config.yaml
num_key_value_heads: 2
head_dim: 64
norm: "layernorm"
norm_place: "pre"
norm_eps: 1e-05
positions: "alibi"
parallel_block: false
init: "uniform"
init_std_o: 0.0
lr_head: 0.00708
schedule: "wsd"
decay_fraction: 1.0
decay_shape: "linear"
max_seq_len: 128
train_tokens: 241100000
Each number is 128 + 24 x the weight over its row's rms, rounded and kept within 0 to 255. Layers, rows and columns count from 0. Numbers have three digits each. The size before them is the row's rms in percent of the matrix's.

# up: layer 2 MLP up, 384x128, rms 0.145, rows 21-120, columns 64-127
# down: layer 2 MLP down (transposed), 384x128, rms 0.136, rows 21-120, columns 64-127
up21 098:184118163129113168144080101149151132189135159102162113114094099133126130111134124104125139124139128137131111124115128132133131147117087133149107116108105157135115143117113134127122112127102113
down21 093:117118120078148142153138141101152182120117156125131124147132147098130141127123143131155138098107153091161130138174138104102118132125098123092194155132132053142109104169165123143141140139094143
up22 112:162123083139137164118129108116106132161148118161146129149156118104123147168151129100136089105138126104080142127152152126115120107169100120171109106127111135141131122114126164101115132164127125
down22 108:119113110125131121133163139125154150145145103166084120158126133117076166088131106126161145135151115161086155109152145099160136130089124102122142146088102116133162136131133150154126101160107158
up23 102:141075135100106160142164117115102116125109113138156120093104116088138136153095157148128116142143165123153166167119142106161128122139128138161123083108177149105119156132168111148141089143123119
down23 091:104113144110175127075150122132107135120121133134123164153134154102119107153104131159158117107166146145113150130085146093151113108092134153117125118094116073126112122121115120073146094118138126
up24 093:075117114172064080133128143134081126090108134146119121087078101146098147131091136130119134112169171097186106112097134115148108153129146145102133147125082116162138135132132127121156125129139136
down24 094:164147154105148161140141132112177088123122155096094164135118177097136135093114123128126133127075113131137131142121072127147103135136126138147141142152175165162139115176170121095126141127128119
up25 095:125127131095135101147128131138132121094178132126147159121124148141125139121113125131096155118151142122151149151162152117128095095116113130100086135137145115132137134102156106109125154120090117
down25 100:127150136112147128144158157132108119133137134118115128128121176123106130132123122151182145155086121121126115148134134156175133113098141111086121131158127129142081130085081125129109132160159137
up26 108:115135138080113154148091086162112117137137135101144132119120130124126129132124131114071133157144131198137114133133132136141186115133122118121076140121085117119157142095122129121128168149147117
down26 110:162128138078111102119155078138143106117109155123134123162108168082135106090115138136149137138132130162123122108098160151139104103120092168119169153172097127119136126140134090121131137117114156
up27 104:169121173103125090111099085152114125121124165120120136089158148127102117148141121146144134159144114131162113123091128116128110138072109122146155138128119145115109148106127141167143123107139127
down27 098:151160094103099108119114149139174116134103136132156145165100103154087161101119100145142127167123118134154136111124121144125118137172111135107113162173163119139103127108159083115110123134155142
up28 106:120093133138131137137193156128109145147114158104138144131161105123131126133159107107143119115152135175114099065136154121125143136106117134134112116103119157150148132163112088113161071142112126
down28 115:093125170133101126167138099137122101130115098124093127112129142121143122161148126107173131139113155126129172104128135100143099161129170137113098109095154134151170082138128138113162129174135148
up29 098:141110112121145127077114154147118131139099148154132112112058108131112123122124112160109193123122176104120135099137157111110135115136117146117098137133169139126157135139138150166145094152069108
down29 095:171129138119105144166142127126117105094154129126129126142192141100156097124172175128117074085170121091160094169127152139120129149121149122158163088131126143126055140131125156113132133087155148
up30 102:154120158142135158160127136099095143137093112093098120080111147147118107114146125135169135106143110162120127128149132133104156157133141141100107170116132166173125114111186091132133139119108098
down30 098:136074154133160122115127150125113164120155136175090085155185139148144160072151096133170070131096132123153144137156122110104138094139131140154073096118146127156154088143113119058157130130107121
up31 099:103142122140157103149112096131131120147112106118153124129116078084134120122132132151132108130135088153152176108137113109131130081135101142119131166140159140095125156155176073147167108105119140
down31 107:129130150159118165099144162106156147097125115132136138131136158130089137121136121112166162126113121137107096133114140130123141158081131119084150117140154121095080121105089159089136122155128112
up32 104:154150139136087143132124078148123138146154102075134167124158132122100102093094120114127165104144156146120117113170140103171117102127131080122149133126143146133111134139138143142123137127088129
down32 107:134118154105091095122125132100111167149125156124138132181085124084124143112142139161138101147158153137156111136138147110117169149116134094110140174113182075145157113142131130110133121081126112
up33 084:105095125107099107116114143146141112130151195066122130141140082116154117148146190129100132134111140114120110130161151112169140144127096132127126131142127108164137108117156088123125107111142126
down33 097:082129090148081142131172137166110110169147172105088125124111144130112090116170110148107140100175113128114112114129151143124138095120157158088096134127108179133145131125111131147119112132087143
up34 097:115123122123117167102105146119135112102140134146191140173114102143134122102168154126127078136118100110121119089137158139120128136140132105126127084101138142118153193120166135098083176107155105
down34 092:165118123114142140108067109114107143172069104139181151141130162130130155153073117108152160161113131098147134129158125150108150129122135115123133150084114119136101093105143168132155102125124150
up35 089:182149117139107139174141156115137103130134134105144160110116145100112146151140127178110094164140111143123166137131120136114095138146127156133113099095155127093131140116146117108112107093087173
down35 104:110127093143107166155157117136176089196116124111128117131123126124107143129094108158129110165107162150096108142143126068107105110161124116117094074092106108129144144156158165113081133104086112
up36 098:108111136176130089161100107119108129151150142077080137124112157103114129104114124172099147120125113146123119134132133125118149165153114126142133143118138139138155157120125122142133155121154097
down36 096:106139113175124144096162116115143143099146181145134103114108107125113142165134126110140107124124114092120140145125149096167129094147103097068095128134126138122102123150119145140149090153127089
up37 105:112157103116115117123140058139129119135123117194123132110101100165154134100103134153119149154157101130134091085150116137145132146133122107111135082126138128181124121165115138114102101118124126
down37 101:117100164145166119147082114100156115166121138116168113151122093131095080155136082117144154153132125128103120137136105112134164117121130116079099141121184121108126132112139125074132119125190150
up38 108:151142130123105128088141097178165136107154169127120117108153148169101130123124111117093119150154129092113113135109080119128119138095147122121106164140103157132141164119149088147115119137117101
down38 104:170163077113149121113120155103137065139118148091154150154132101127153134152136101140103140110140127135159144188097115123108115105157137104128125135132142117111098122131079093155148145123110107
up39 099:099107161139144157143113156116128149134128122186148091103107119106070153122149182146167142146130146147148144120189138119134105073140133138131156116093140136112151102129094117140128151137094102
down39 112:117135136164148110160098114119116081155141087129154096117078112134130120128115144130075106130138171091159148172148109125138160117135136121165109139100113123124138112123166085142112115147114119
up40 077:149083196105090163174152132175109189152150113122112101120113157110093108126177104104115105104149144098145092091135101126083092114124139112155120157132141145147122119112166105103145197132116125
down40 096:134168106122143112142123138155113073163112139153140158115128082154119131097111112147167132092119110129157135155130128119199123149154115126067108102098147133100143087175099136114139091107140069
up41 109:113134186133100110132110114132087147172130118105131128152100139128110095128132135171140122137106119153116093113145073108137110153109131116157092128130116117182115125151148118098120120105143097
down41 113:096135141139158118103084130150126131116135103129102137135115142089183138115108130164115139154127179097124147138096125134154116122082086135126119118098150141158162119119173140073105123111141147
up42 115:136138136100118143136152098108105109153125123131125129109126129132145135123140122108138128113186154179121111129139120097128100127104147170147151104112108150094144057130178173141156162109088127
down42 099:104151142138105123129120121113172113152122137155108081112149095132132176148144146104111097124127122140093116137112156105119098145112130134136111104123142119149099126092111125113100121162125145
up43 109:155140106144102115131153139171114125089077145099113125080133096135140135091101099147148114128146103134145145108140140087150159117119113142065149110141159117089106180100113126093144130097144127
down43 101:120116124121133163148156143126156146111191121148137089148132104151137118159119159120127130082116139152172103101130135145089133122149158080130089186115130144191122159103162117113112117137135151
up44 106:089167144114177106184107084102115137140159142130126128136146119138128114131148157163132157124157121095122066106149080125117115184120133145160137142136129105128097104141125135108130121129127105
down44 100:129135100122124133088122170115107142125108143104100144137128098177104148134138122126135118193129153138125162190155170093154101176149069147094121118129101119120120137113116149192131109128123135
up45 087:158124132133093122134122164144104118120144136133158111156147104151122104127151190167114145144145103108170097070057122130140100137127161153129106082175134090142125133133138155113087107120069113
down45 092:116130111115141149127131140104153104153137111097121084146110113164104147118113100113097093147122144157136129124129153098104128102107164114133152112148122118156117140089114171069115117129146142
up46 090:135090069100137096170111122175141157122115110187117124137136131142103117126160126104134115145150115123129152183101121147157159172158138128172092159154114121103157142143101120145112183125157116
down46 099:129132094093128124118092145096107146092145069147128093164162124131107148116168137151106110140154105132125157105151116130117072100110105132131149141173164134133166147118103155164112129134095126
up47 110:112132146109091095100129121146148134145133107164130148131128129133124113144104110139118111137096184114163122121132122110158126113125091164123108112151091149082165107142110157135142138121121089
down47 097:145126150190144111130113111113112105135172118081137113141177110142173157110166143132120152169129137115090102088118138116141140191096146112135116094086132109175146186144150137120094140101118149
up48 092:140174145105138118122130132148116138182153115123110145089156178143109144098162153150148132148126122129149097100143158104120120132136131150135138123115104153112102144131103110113111109092107138
down48 087:123102082095102151136150124068132086143112178117145124141154142175126115100126093138095176134174134163160148104131112156118109115100073113098136107142123121131110112127143108138134124148177134
up49 092:159142100119143114140119135139107188130157150140105106177134081149150087102184127099121094137099115096119143115101141131150130161194109136118163142164124126121127133145123107111099159140128128
down49 094:158140102137150177162105146140139122070136152152111154113109156127097078149131141122124089120112102136110116069134141123188134127155151142129094130138164144124153083104062139114122134103105095
up50 108:161103146125088138113151109163089128195148094117157139137126133143133146171120135137092137153146126094139172112160150135123097120165158105143133142108142175155148130143127141140099087135154109
down50 103:126146111168117109099106141103141091137161130125130098135151138154188126152154109172100111065154109108141133103170115131101144158132139114087113146118168149118153146126098133188120133128135110
up51 092:155121140123142146147158115169128100064100166103162148120154144110104122106148156123116092114134112065129144152092106141161131119131087110128142107110139139130118177109103134117065132137146168
down51 096:137115102112157118137143106129122119098148120163157121097146098168113096075133121121164126126149143142164110105059128123141177131138117092091151123121138175105126082151142162109091158110176146
up52 100:148119165130072139131095128130104125100127145142157094209102070153115144143120099107128133103156160130109128095147099117152152143149133119159171115122120105133094142127094086133130161111148092
down52 098:134125144154088112149138157152150106115142116129115102137125104165147145129139132130165143126101107134186177109056119091134142134083134122109092117114110143174132098138101129101097152148157113
up53 100:132117127118129118160133089162145062139102084135169100111123123124090110130158164135115117140150139135143161133129144141112122112132128143175148111150109134174114114109117117153136111099148083
down53 092:092146131121165133135157150137132127137188138111123182123140160104155155075120128076116086142136146146111129148134136090085142120159106117138114131132103126151123122132127150141173145094089096
up54 106:157131117111151160151087095176110148055136127143144156170158112153117168102137133110142099120132164097095146133129172121130144144156124132136134113096113165090117115081093131104121108124141121
down54 112:105126123161098155133126133075132159144117101147113123163125142122125090112124153128149126162174119139125155125155065116124149182121079136109127125142109102137098153155141110170144119191160146
up55 111:141171137120135124099127169127061156163119106108112145119145158126155117117191129120137124116161133099127147169086106132131141102159114116100065107089149114150127150095135118157101111105103135
down55 114:123132115142161170128115145148103158107149136110106097109159091153150140134099130149124125094151146153133145115083107121097161136156160131137127099147114174142156157095089115115110128116112126
up56 089:103135107125150124131098135120159153132148105153134144107156088150128103133145144108100129152150142152075124112142102140109113130157147106134113151131136129136096107102125150180141173130119138
down56 096:133151120138115092126104157104119117105136105097109126142103158132168138119150130150159105146150159130112097088128156134121103122103144170111152190153134092122094112110148116150132111160128120
up57 084:156148129159161106088136111131131127134180143146103164165127171136149099130096123118127142156072130134088123139116163129113124129116106105185134128111152117109120135166079099158159105127096102
down57 080:134099144154102142164127120145106167159128123146126126121163125132172110141133088136129105145146151116153128152142101122164173121137090109124156113134152178101104100090157113093134140105175120
up58 096:150121122136131123110168130096143110128103106141186122102123083130121120093172113178131121126175129111125129162111127125140120088158131137155137109146117146136124119147115160092149159094120160
down58 100:109098116109112118147151149168103098108116165132111112158175177137112111149114127153138123185151121116132076094089132163106136120095162124114118116130110183126145095134120117127138125116135119
up59 090:131110108154130115160109146120163126105083111138129071128097142129131114102167161136131157160130160179120088120127108106131129133100104137107167083121129133117127145143135117142137121181158139
down59 093:152150131107127144134154129119103119109192126118103186123134150112124097157106120162147119138123106110131108101113143129115110128140111147137096152163167120127088102076128131129114119122095144
up60 093:115106132113091120113172146153128175133131097137109141087120134123098107102108136141160084175095141113135150145114094109134092151151104148184116113145134087116124136110127139134166157140144183
down60 092:099121132128148122117129093152103155149119127155126084163101145095143130183104135146133132142115127134104131102154176133165101120138125122165093128061117158124091140131187113115139115158086112
up61 104:156114133133102110148139109183151096150182078101102111106136120106128138100149101103117150144134127138114064109149114111121133139156137169138092125103086144158156127122111118132081142170121131
down61 099:114125113088138128112130163109133151076139107095167128093114110113157169138119140087097124142114120137183134143134166111100119123104163153136133107105110102066137146128099168134154152179116110
up62 093:153156138181151126109143109114161136121125142136120105100107191139079147139114117170104151136116146152113142073129114143121135143156120119135129108111136133113171121128120137128146159151139128
down62 099:122149118085146132103112129120117116128120148106120119144122097090142128135112109164186130108123119127135120109103137120090147096108133175109164160144146088114134129105145149156143151205109124
up63 108:169107140119103150115101107135142146157133092107131100145189083167136162144131107123127158151143156123168183123123105144163138127130192081160146156088124125108119145095164123110106115110112112
down63 109:130154094106137106125122089144130106132118144090130129120168109138119171134156148097074082087154135116127134127128115116128088132149142142128143126176146116129135100144125093130119131144170110
up64 093:137113157138148155117128093152103152148109126143117118142125150076106169133173110089112118115131127117101085096107122125126153127117140162124119115124061140154116097174140137100137136115138136
down64 089:150116106172134160119147126141127096106154138150090156149101101149121125167100128100139104113115085121113130114184105094142136132145115136137119136152116145140120130102127126137155134147118126
up65 099:101111133162119138122138123150141144088144150103127150124116111120173133096172120133112163126142152120147150123113097073115113104156136135100078144148095106101122156098116147163109117139093134
down65 108:169123113113119087168096110123111113178130123136136085123141139134098114173101106121117115130121149098119097125179175160127143115069108108154131124123157154174121139168134100106162143121122149
up66 101:116105156095140172138164053124109099145136107143132108085141122143099140135094117136166125116150154142111150118120117108109108108158142145185127165109117137148146156141130107111125122148118104
down66 109:138125123150085097150105094094089140150124142135137145162144119148124105132140107149146107185127108152097098144106101153111145132140129123153120115129139148103148078080126101151146135117145072
up67 092:138120128152091138123171115170094160101144142143141120136117100118114093129141136152107090143150104138132124144119143139113146105126139194110126089168114120106106121132125144156111114080119081
down67 096:126180147121141103130100135099090108081076160124123135148139112168104114142130099106139106141129120113101132156150133093139092143113125145101141116138148131112120159098105155144120173122145121
up68 108:141144135084100171104111117121102159123123147150161121112142127106105108134126135133136128107110118140138120126141142117126127169129114097156145111112164120113122167162135188142105086126055146
down68 120:128132124053127118104133139115133154134101095125113172140133140105103072133158146155149123106143143196134127148143149122111108148083118148128113118104139147119137134169091194093122122153130158
up69 092:139122151147176148137141148094143085108116126109126108129133152127116082157154150165125143091149161137138141140170110092104077147142128101151134147127150122131127134118119103118161149099073138
down69 098:200148134108148109160147104136110144095090150117069120159072118180156116118142122156131146099108133121104110170092113156154108162121068137145131147127131142099089144164092103132100161152101098
up70 097:152145152146121137139101109091123149111106123149136163104125134120092118105163156184093115088116116175102160126138123127134141084141168129140149126107107081104131158139148141097113092139101191
down70 102:164132118115090123104198150112087132139091153103114125153143110148124154109132148114142141067114084132108099090127109152126112120087123114087127116173131111145143116098093149107155135154149136
up71 116:126150122098114106105180116150136111115145153126160139150121126167125149097147131180146095127136194142151099134073110107120107086139163091122102126134144086083109138098096147103103105111147143
down71 120:141124118136111131110140130140157114112116168149114122133110110115117159131143142122076113122124101105147137124139127132113136097103085125123075126141159125114193147174122134116167104140124162
up72 104:197105142109138108200135125150113130134100121121123078111096113149170095099137130129130125139110117114119087129147190121122157167159169130141152123142109116176129172110134129087103154109134116
down72 119:131164140136115120112122140112157103128090110157103099125125152089161124091178156129115152136122157094118110146117143150116124163112142144129088123135127162142180136150137147130106139144136125
up73 095:153109132172122119134135128130097122132106149126154106136089121111131140113124131082172129085197123104152136113141144104088152116150183108096179124133098149116104138147075147116138144110153095
down73 107:183166108165153098106100155118173132105123095135121095122103136111128144149075151105138119116156111096137126139142111099149134122108112114112127117138143096138124123141128158180136096158144142
up74 109:090143111125154114092130135109139115118138146104146158106102068104072136181135102103124118143131144118130109104175149097110114138186084128099152112127130133118115174159111079152098154142147125
down74 102:087141094133147162181161123139096153096114126088089114176092112150126141146167137094104159119134124164114135084106123118089125126139125127106098122082131135113154136134163117081122119110161096
up75 102:165154153138095100128119123131138136126093095116151145146148108162111108091121123123127179148158170088112148098107146123110160135088149148102085120193133082129089151106137116120097109116107123
down75 089:091127160100167152124099129100134103149118105118124142122131142137162145172117133135109087156115094163124098134148107113083143148116160094184151122067121156111134119118130117123137150123136140
up76 098:138136074138147082120128126105102113139148120156134104147144155125092127138081103129158126147114136155105133116137146144100163145083104121143148097101183105130141121153096092140127123118117115
down76 114:160111132120108069131100119135107100180108120155140121122154101138116115167083110121138126139129146110122105119154148161132161129111110114118158144118125147155109112142133088091166132113134096
up77 096:134150126120130150144067141065120145116177117076135139118156116138129125093120110141111117150149191098155136143158138141126108135133142139134104118155092149133127117106121109100142137125141124
down77 103:109131148085140171112176153125131142085109165149169131090116143096108139128130121205122170098110080135109096117133145123108152125081135118129120156127159121120122098107139154103152112149130127
up78 173:143072141162165100112128126174125123137124158138124089149130191154118110146118093135144126161100129174109142119123136167112145129149090118088141089089190073153116091158101128117140169176119124
down78 192:135065173140150108095146136139126138129136138114140087151113179150116120137119144157140116152095161092137110135153136095133126106141095108115094140120179093176115124110129132116151166154127144
up79 107:143134168119091181138147110124128179129142094178123141109125143136098130105110186089134092134138123135161068113152150125140099117138108077114150103093079142149139134117100113134118137134099141
down79 094:096124108131164113122118169162120106133124149125109119170154146135148112102138104099135105137145096120133142109154139163108112157104146122108110121134139108141075133117133144152133132130170130
up80 097:123136146157104138153174141085118106172103128154087127102145176107111125134095140119149089135139137120144107111090070102158147123132163118131094121109083186123116110126117116112151135125122153
down80 085:154131147087135118066063111104106094134149128134122165060126110103123153142160084132146150137131168110094141155192137127143122111157104161125139153156153135124109132122146152118111138114148107
up81 096:116117118128147150105154142105140121082120139147120149136116117096121111110079111133147091110130140145162103089146114086112130132137155170118149130145143111144184121134136100147139131176094107
down81 090:072157134136119125116114118194124143152126168163115127113152120175145136118155156153109092152125112158134136143144146180155111115121136114120126114144134131078102126155121150120163116096115107
up82 105:148135106123105124129114131154092166130097095104155155111104107113142121170166140091114114117111103178169105092153146125097125133159133148128113155163134129106135166156124148099137130113136110
down82 108:131141111156180124108106143095126103124117089106075138128127153131141156116176146081150129106118105113168110098148139108171147133143096076166131135123138136115129139118122174096120146085138101
up83 079:080059111162102103113138143130167147116143127130129105114136131134149125155106181149096066136167120125126173148106126051138131133146147140113101118158132118133111156109148100121117136115125122
down83 080:130107149152138131124099146131131153109091149106148136116115089124089144094130123138203143126136118059102123133141102150117116161132091113113188166138092107105111124163138136102119146146096140
up84 099:168117171113082118118148081116096077130115107168155126130098108132097135133158121113120154141173132158119137146123148168113072149142107135101134119149091111129115135162122152126116100147111112
down84 101:078107153116127165132100130102143133145108147166125136146144148128145112116101136095112147106112077114101155108125117139144152144110141121122125157113140174141105156099125113162135120098188135
up85 096:140123111129117162114075119195128147102150118149110141133096162066136135112149105113147136158141118123118127104127139131164121145119149136124141148151106138126162149128141130129080119140115109
down85 088:139127131151134116167113142087133139151096138085144108160188144137122149106150118097085146094154150126143153120158114132134115073156104130126173110098097159129124105110127140156147119165098147
up86 098:156144125095116125122113165143116123182143093118130134123113090127099142158116143116078110125159160099123136122106094136115133114144145144110103124105113126150168132120098133141109162106136106
down86 101:152174107104137102166094111129150156135135095148126158128161107074115142108131141127084100084137144115165126096105103137097128148172135152130095137081092142140182083107071124134170143091121125
up87 110:184127143126126156137078135148086166141166163127126139148150133086096101131149098131102144099167135098100141145138159132139139128156135116154122101089108168136146177131144187128122141154095133
down87 108:145120153099152125136138123120138107100148178128139121164140145126127152083113150170158085160114191079106069154142124152166155142156108099137147116081123139138119167109127179104136164143124144
up88 115:111063127131179142114168139152113120139079136138137141139142148179144150169119140136144154131138121141113118056106122125079098112134122138107137122192094110158114148098095100116132123164091111
down88 120:113148106080117133101121101122089130147103160123140108165090099116152164127112149121146090131086148103148098143144126128101112110091125117060138170146139100130102165130088122120149167101132131
up89 100:114112128126074091124130111148144121108094140133155098095095086149143106143164121115151120151142097130117133170146134109164101148142146100142078140146097108129109164118121132136164152131121138
down89 091:062142114111127153117107136134161155108127107121141120157127168076133131087103055121151107132134104132092129119114138152135063158111125120120133149118167135169134117194142116128078114132133115
up90 087:122169135141181150114163121122090159155126140122111133099154137119104111178179099133108162120144126106127111139131141127135101134151096076133111178117131125088139140139114096161157126110136159
down90 091:109147151149120148108101138130138123093120108126061085133078134129136134114135134104142123132081163107153122120104163153128157141112089157116121086134119104128147145163093130118145148123163109
up91 095:129165125136164118119123170159103084119135147120143155139080095108170158116106088118127121157108178123108146124140115146129150165119107108127081149156104097129134116116149137102104096178116141
down91 085:153108146137108154140121081149117112116129114166104097118196153125124154165129132139172130133155116120122062143160143130147133089134148090135130108111114129110122151094114139118158111122110119
up92 102:129091146145168147102138162132134186174146096148108131116134139134141108129149085139076164135146138135149138125090093089105113124150154165108142118127122124115135149108126132105095092135093086
down92 141:139156104101124136089135140070136176079152134129079100103121145121155159088113132095166120150108128151162115127129153142130092137126134180094157142139136115168114136130117159087128135153131126
up93 088:137149149150129102139115152131071162152100132065175162110119155128114119149105108098113091116167128085164161092154128125114139127149125175115115114106121101124104083132137091159107138149112112
down93 088:174139101171111132133148142108152117153110111111127139156135125133137137117130122087109060113090127120082138146174153135131140099115162130152128101153098128093117170111105160152090159106119119
up94 105:150153120104113163096127156164113128121092097141105162152125132091120157118131097157114092101111140103110118098124123148111138125107124125128111169135144139134169121144156151141097167048146136
down94 102:100102112162103157140141112123099149144147077116171125132126116164155182121143100136096131199116159158160161128163145088106131098191112124122126114109117142097166134110146145169133130043172112
up95 108:122140136134130150162112144111100134128141111118125120152138105161142096134106076110104143112135130100154071104158115093120171166143136082167134135139128135096125131114148140159144185113187135
down95 108:117086166173127090133129129143106124111112102123102161180183132192131119108100128147150172152145142122153136131064113135090101117142148098111112132108095120130128098147110089148068112075138128
up96 088:196105124141069144120133092141133155115114177130175132111132114096140120107135134161084161160114158131134130111093140105158127156129173137166149133106159143154089123117151123129146094143103149
down96 095:078140114107142152133121144106110093131139125143090126122122129170113160132149091148150119109131143147146128085144127144103126102102161131135136108109117164165126157105109152086099111165134138
up97 100:112094134132122127082150134142076133106080116113185086120102116123130120159109159134119175113124129103136145095140074132166101145144149149113147150112113094112135158109171118118102156117067091
down97 114:174122151105085104105155134144103157121126149133126123137086137133127150130062146140169136119127148143133075130134118141125064151111134162109102123131140140129086153156116133096117123116154158
up98 100:118107136144128126193141143108078116117096130138160116075119112148123100117117099125100115108138159099143117137150152122147145140146159156121116127180112144081102185140125132110134113120123105
down98 088:138110119097126173160128188148094127091129133151125139128120132129138089143127149104155113151110132161163131122135118129132147127114127092159130173131143098104153126182169086096182132151119161
up99 097:164092095145131132145124099122095120118113165123104100093141134142152110144150139151144159117133130121106144139130153137123183119133117122134148138073088128143137117127125154153128162087119141
down99 096:124108152148146085131126111080142119155117143134109121191137115120138177141109084124140106128126172140084114110097160116107136118147126111128167101147117127105175177117119148117134092151138138
up100 104:130108162178103209134140132166152149153132105185086118143137103138115092112134162143100101117113130130136113091111144150125092134128105169126136103146130135099135143086141092138108172076102099
down100 105:165131108094128125130090136142107095137092121157141117129100170074103118147169135131186157133101090136135141137126133119126112132110123125115092106138137097127143113150149145141146139138130134
up101 105:120131120128097134140128082143125107116111145151164100138104141164082184130142132132088141127109117151104148157117121110120128134096154121155174105082107125120172155124145098099127131132142137
down101 111:110145118142146169123072106114117136106119125133130090133071136148144122110139146127132146110153070134109115141128139143163117146092143111146143124136128133115172119110171142160154144132126153
up102 103:105086135133094119163147136116093136144112118130120104053152076148105104147107157139143109157137101140130118117126097158126110134188152138161141134157129121126153104160133126132147126148115119
down102 093:113133105122114082132092091118130157136136156113154127139107149146172095119107140181117170145141148108115110129105151183113139133157119151139156099120105140159178140143125138124138152145143138
up103 080:102115080136129141139137130122127137107138119099166139131147088097106135151164134124088160141133152148138188098074130110158149135185127114138138155133114117165156114138079138163161149154135120
down103 088:148144130107132111130102089131127130096144102139125102164132146125143119142131126175137155115126166148132147108080131118155078125109130126158112180151101130116140103132089153150074174160127138
up104 102:137117132166126106120139098134116102093175114112121153072111143135126114133121103159145139123149099128150119117077124156138088124128152166119136108114122162134146174170090127134115107138155138
down104 089:190145103136135130144127147127136097114141168163117124099112081159110129146158129138117148130136114132127161132137120144082128154146164131121047119143122139146142095120116123161132109162129126
up105 079:133125146133119143111139101139114121067093123127119109163165133102117122089132123096119138140129139146150157119106081105122111134162127124134160088111098153152167157113148129129087077100130135
down105 088:115160146086104129156126159073145141086128095086123110105145099148130133145123153105143137113105115153135136145159133120143149113087103158131124125121169131131123094119113098157153163148077138
up106 108:137142116107110150126113120107143144183130126130098151130092072085123125112136152120128174135174160126119098138138114163090168147146140073159124143123160123152148133133122126154150125106157120
down106 099:106159123153134079093118160084154157141095165125174153099100122127133121138131124107145144128106115112106151125152126148146121127133105116132155169126166083115078125120121132088093164134155113
up107 101:146080102153125122058127161106075135077126143138144135124130133097148144098103078138123151109157116135120103112111113154138126131121120151095125154123158119123134128088141157183120123101117139
down107 093:131109137173135111125118102172119124141149123131135116128138116122086113180125149130109138170098134118114163138118159105116088127163157133164091120143133110116164118127122097116134111152116130
up108 102:151101080121116136103139133059117115089148129118152132131162120158128133106118118129114154116109107104110151158189064137114171096132134105154141109113085127108161129144120107163079145108135108
down108 094:112135127169125176145076124127146175131097138188116137120122157098134112107127159111162140139141117111149147116140176157136121104112160067145120137118146120187118083129141136125112109131097132
up109 101:116157080149111112088124100115146148106186161150131148187142110104118099108108095133172127132118113148123112102111119111126121151150128157130153122153150140128128145112102130129136148105119130
down109 089:141098166135169133171147098122120091134116118117169108090101117154149111140140142140109141167156144096145165148133117124149144109098141138147125126069136094144155114155131123075158143153164127
up110 093:147087162135159145136085134126111168142141121121107107087094123090139148138134132110155162124119145092142173137119116103150161133109157085110089131139137137109156165107107150144117126093103145
down110 093:096118126135152115152154187095144151131133093136128116110104156147158110144147171166108108092124112134121086136145140165119104127092148149150119124133102125098152118139099116177130109082070144
up111 101:115121131169088110130135151111133121163125139111191077138128117151099104122148158145116146146134113137086134162096125107135143157127104144111138150131110115142150133127153125146105156135087153
down111 116:119170100135114149126163133097117125115121165105132109136114147108132171121175132137117111122119059141126107140113107096144066138107125100138128129163165141112157145115113137152170104130108152
up112 095:157127138106107147175145124100134163128129120121140130113138175092162116101145152130072120122186118137110098110156114106127129068105133152104145148132062173142118100155160111127125122118147120
down112 091:081075125148147127107097172132123100157144134129117094172137137152135123160113091127130149170130164097118090140145141134125123089119121126127101118095188098072108160142131164105166162137124122
up113 100:144156106159134105164114132149163152152125125094067123124120162157143136115089111153100146145108151106089131124143117103117147137145056106134087109117095115143105148066122104161141140106109138
down113 087:157075118067155127111121157084110116111089134131104124150161156103138084161146152127109112140183103162172111125181146148144119143135172154141143118135119122116134142139129101094096122139110137
up114 096:178109127109105133092136168151122122165137129184143126137149131087117164097149088119080162151162135163127107153101111105147148142106133071122105134113112160064169143128144116141106095157148134
down114 095:091121129111137139147143114110150146095128139120132130111089129133135088129116145087191142133151114117158149088147151135136142130112114148107196156116127118159076158120122128153163175114128164
up115 091:164131129157130154134131124135134149138105172103140118103127164116145116088137142142104133112116089105146159126178166102115136162121116123172131133105178118136111086137129108130117145118175129
down115 097:098115150081136091113117183122121122127154148133126103088149113096152129131101114172123099099078133060135126102104114154093134132134125157115145138134093155128120111107130136173123134086136139
up116 085:140125124136123147100133147094149138112132170117106125100103098165089130117116091148093141156137135118177136123116114116126120152100136128140189143167134144141144143160125131126115105118144123
down116 096:083168122134123155176096141098160091138147104168121128118126157158167137138169125142077117098164099146122166127097132143158137118136106105097124092143192090106133103163107102171124125122140139
up117 082:119117134120149108156098107155106113143128149096147155111175136086144096155156136124122117145092136058164121136107150135122156085095146147131116131140128135101130109157127087123146120157119127
down117 084:184141147142152119122141097131109099125147136145131136159131137176082111129065119130141149130129131128136062140162101128163122141115130071114157135092175153136110106118124150080121136139117135
up118 101:147100086123103096121122129151104144105106107116124121123099091131170139113104133127099135131202152144127094143127119128137120149131164128098172184124113112120138119111164144106116113112110144
down118 099:137086085152111112131118145144106142096157131106101159175130126147122167120139142174138120149130103112172120099164147150150120093114101128128103148121152136080168133159091162117125099108102088
up119 103:185112098104143132103114142120136148147114111074128125150156101112075170124159135115104179097130144110138146147128096107164144076108109130093113123130129108123107131099158106166154131149157091
down119 101:129147133166110109092107175118163093096173136149113107099127127103139076144125156140129136144129081098131144153122129153159115145113153173150115102123104144106108149137125093176167145142128138
up120 109:110113108140168124109125135164109150146122134121139117092153133099141176106136078128164155117124149089075134144119180124113149159145144174093160127159098104139153129153089133165080096127107106
down120 094:153112140098130147163127126083079141087112105168114137076107130119152142148150107115120105124144141099166140144133069108128164124118149066156133120116119145064120124154158133117144134131129154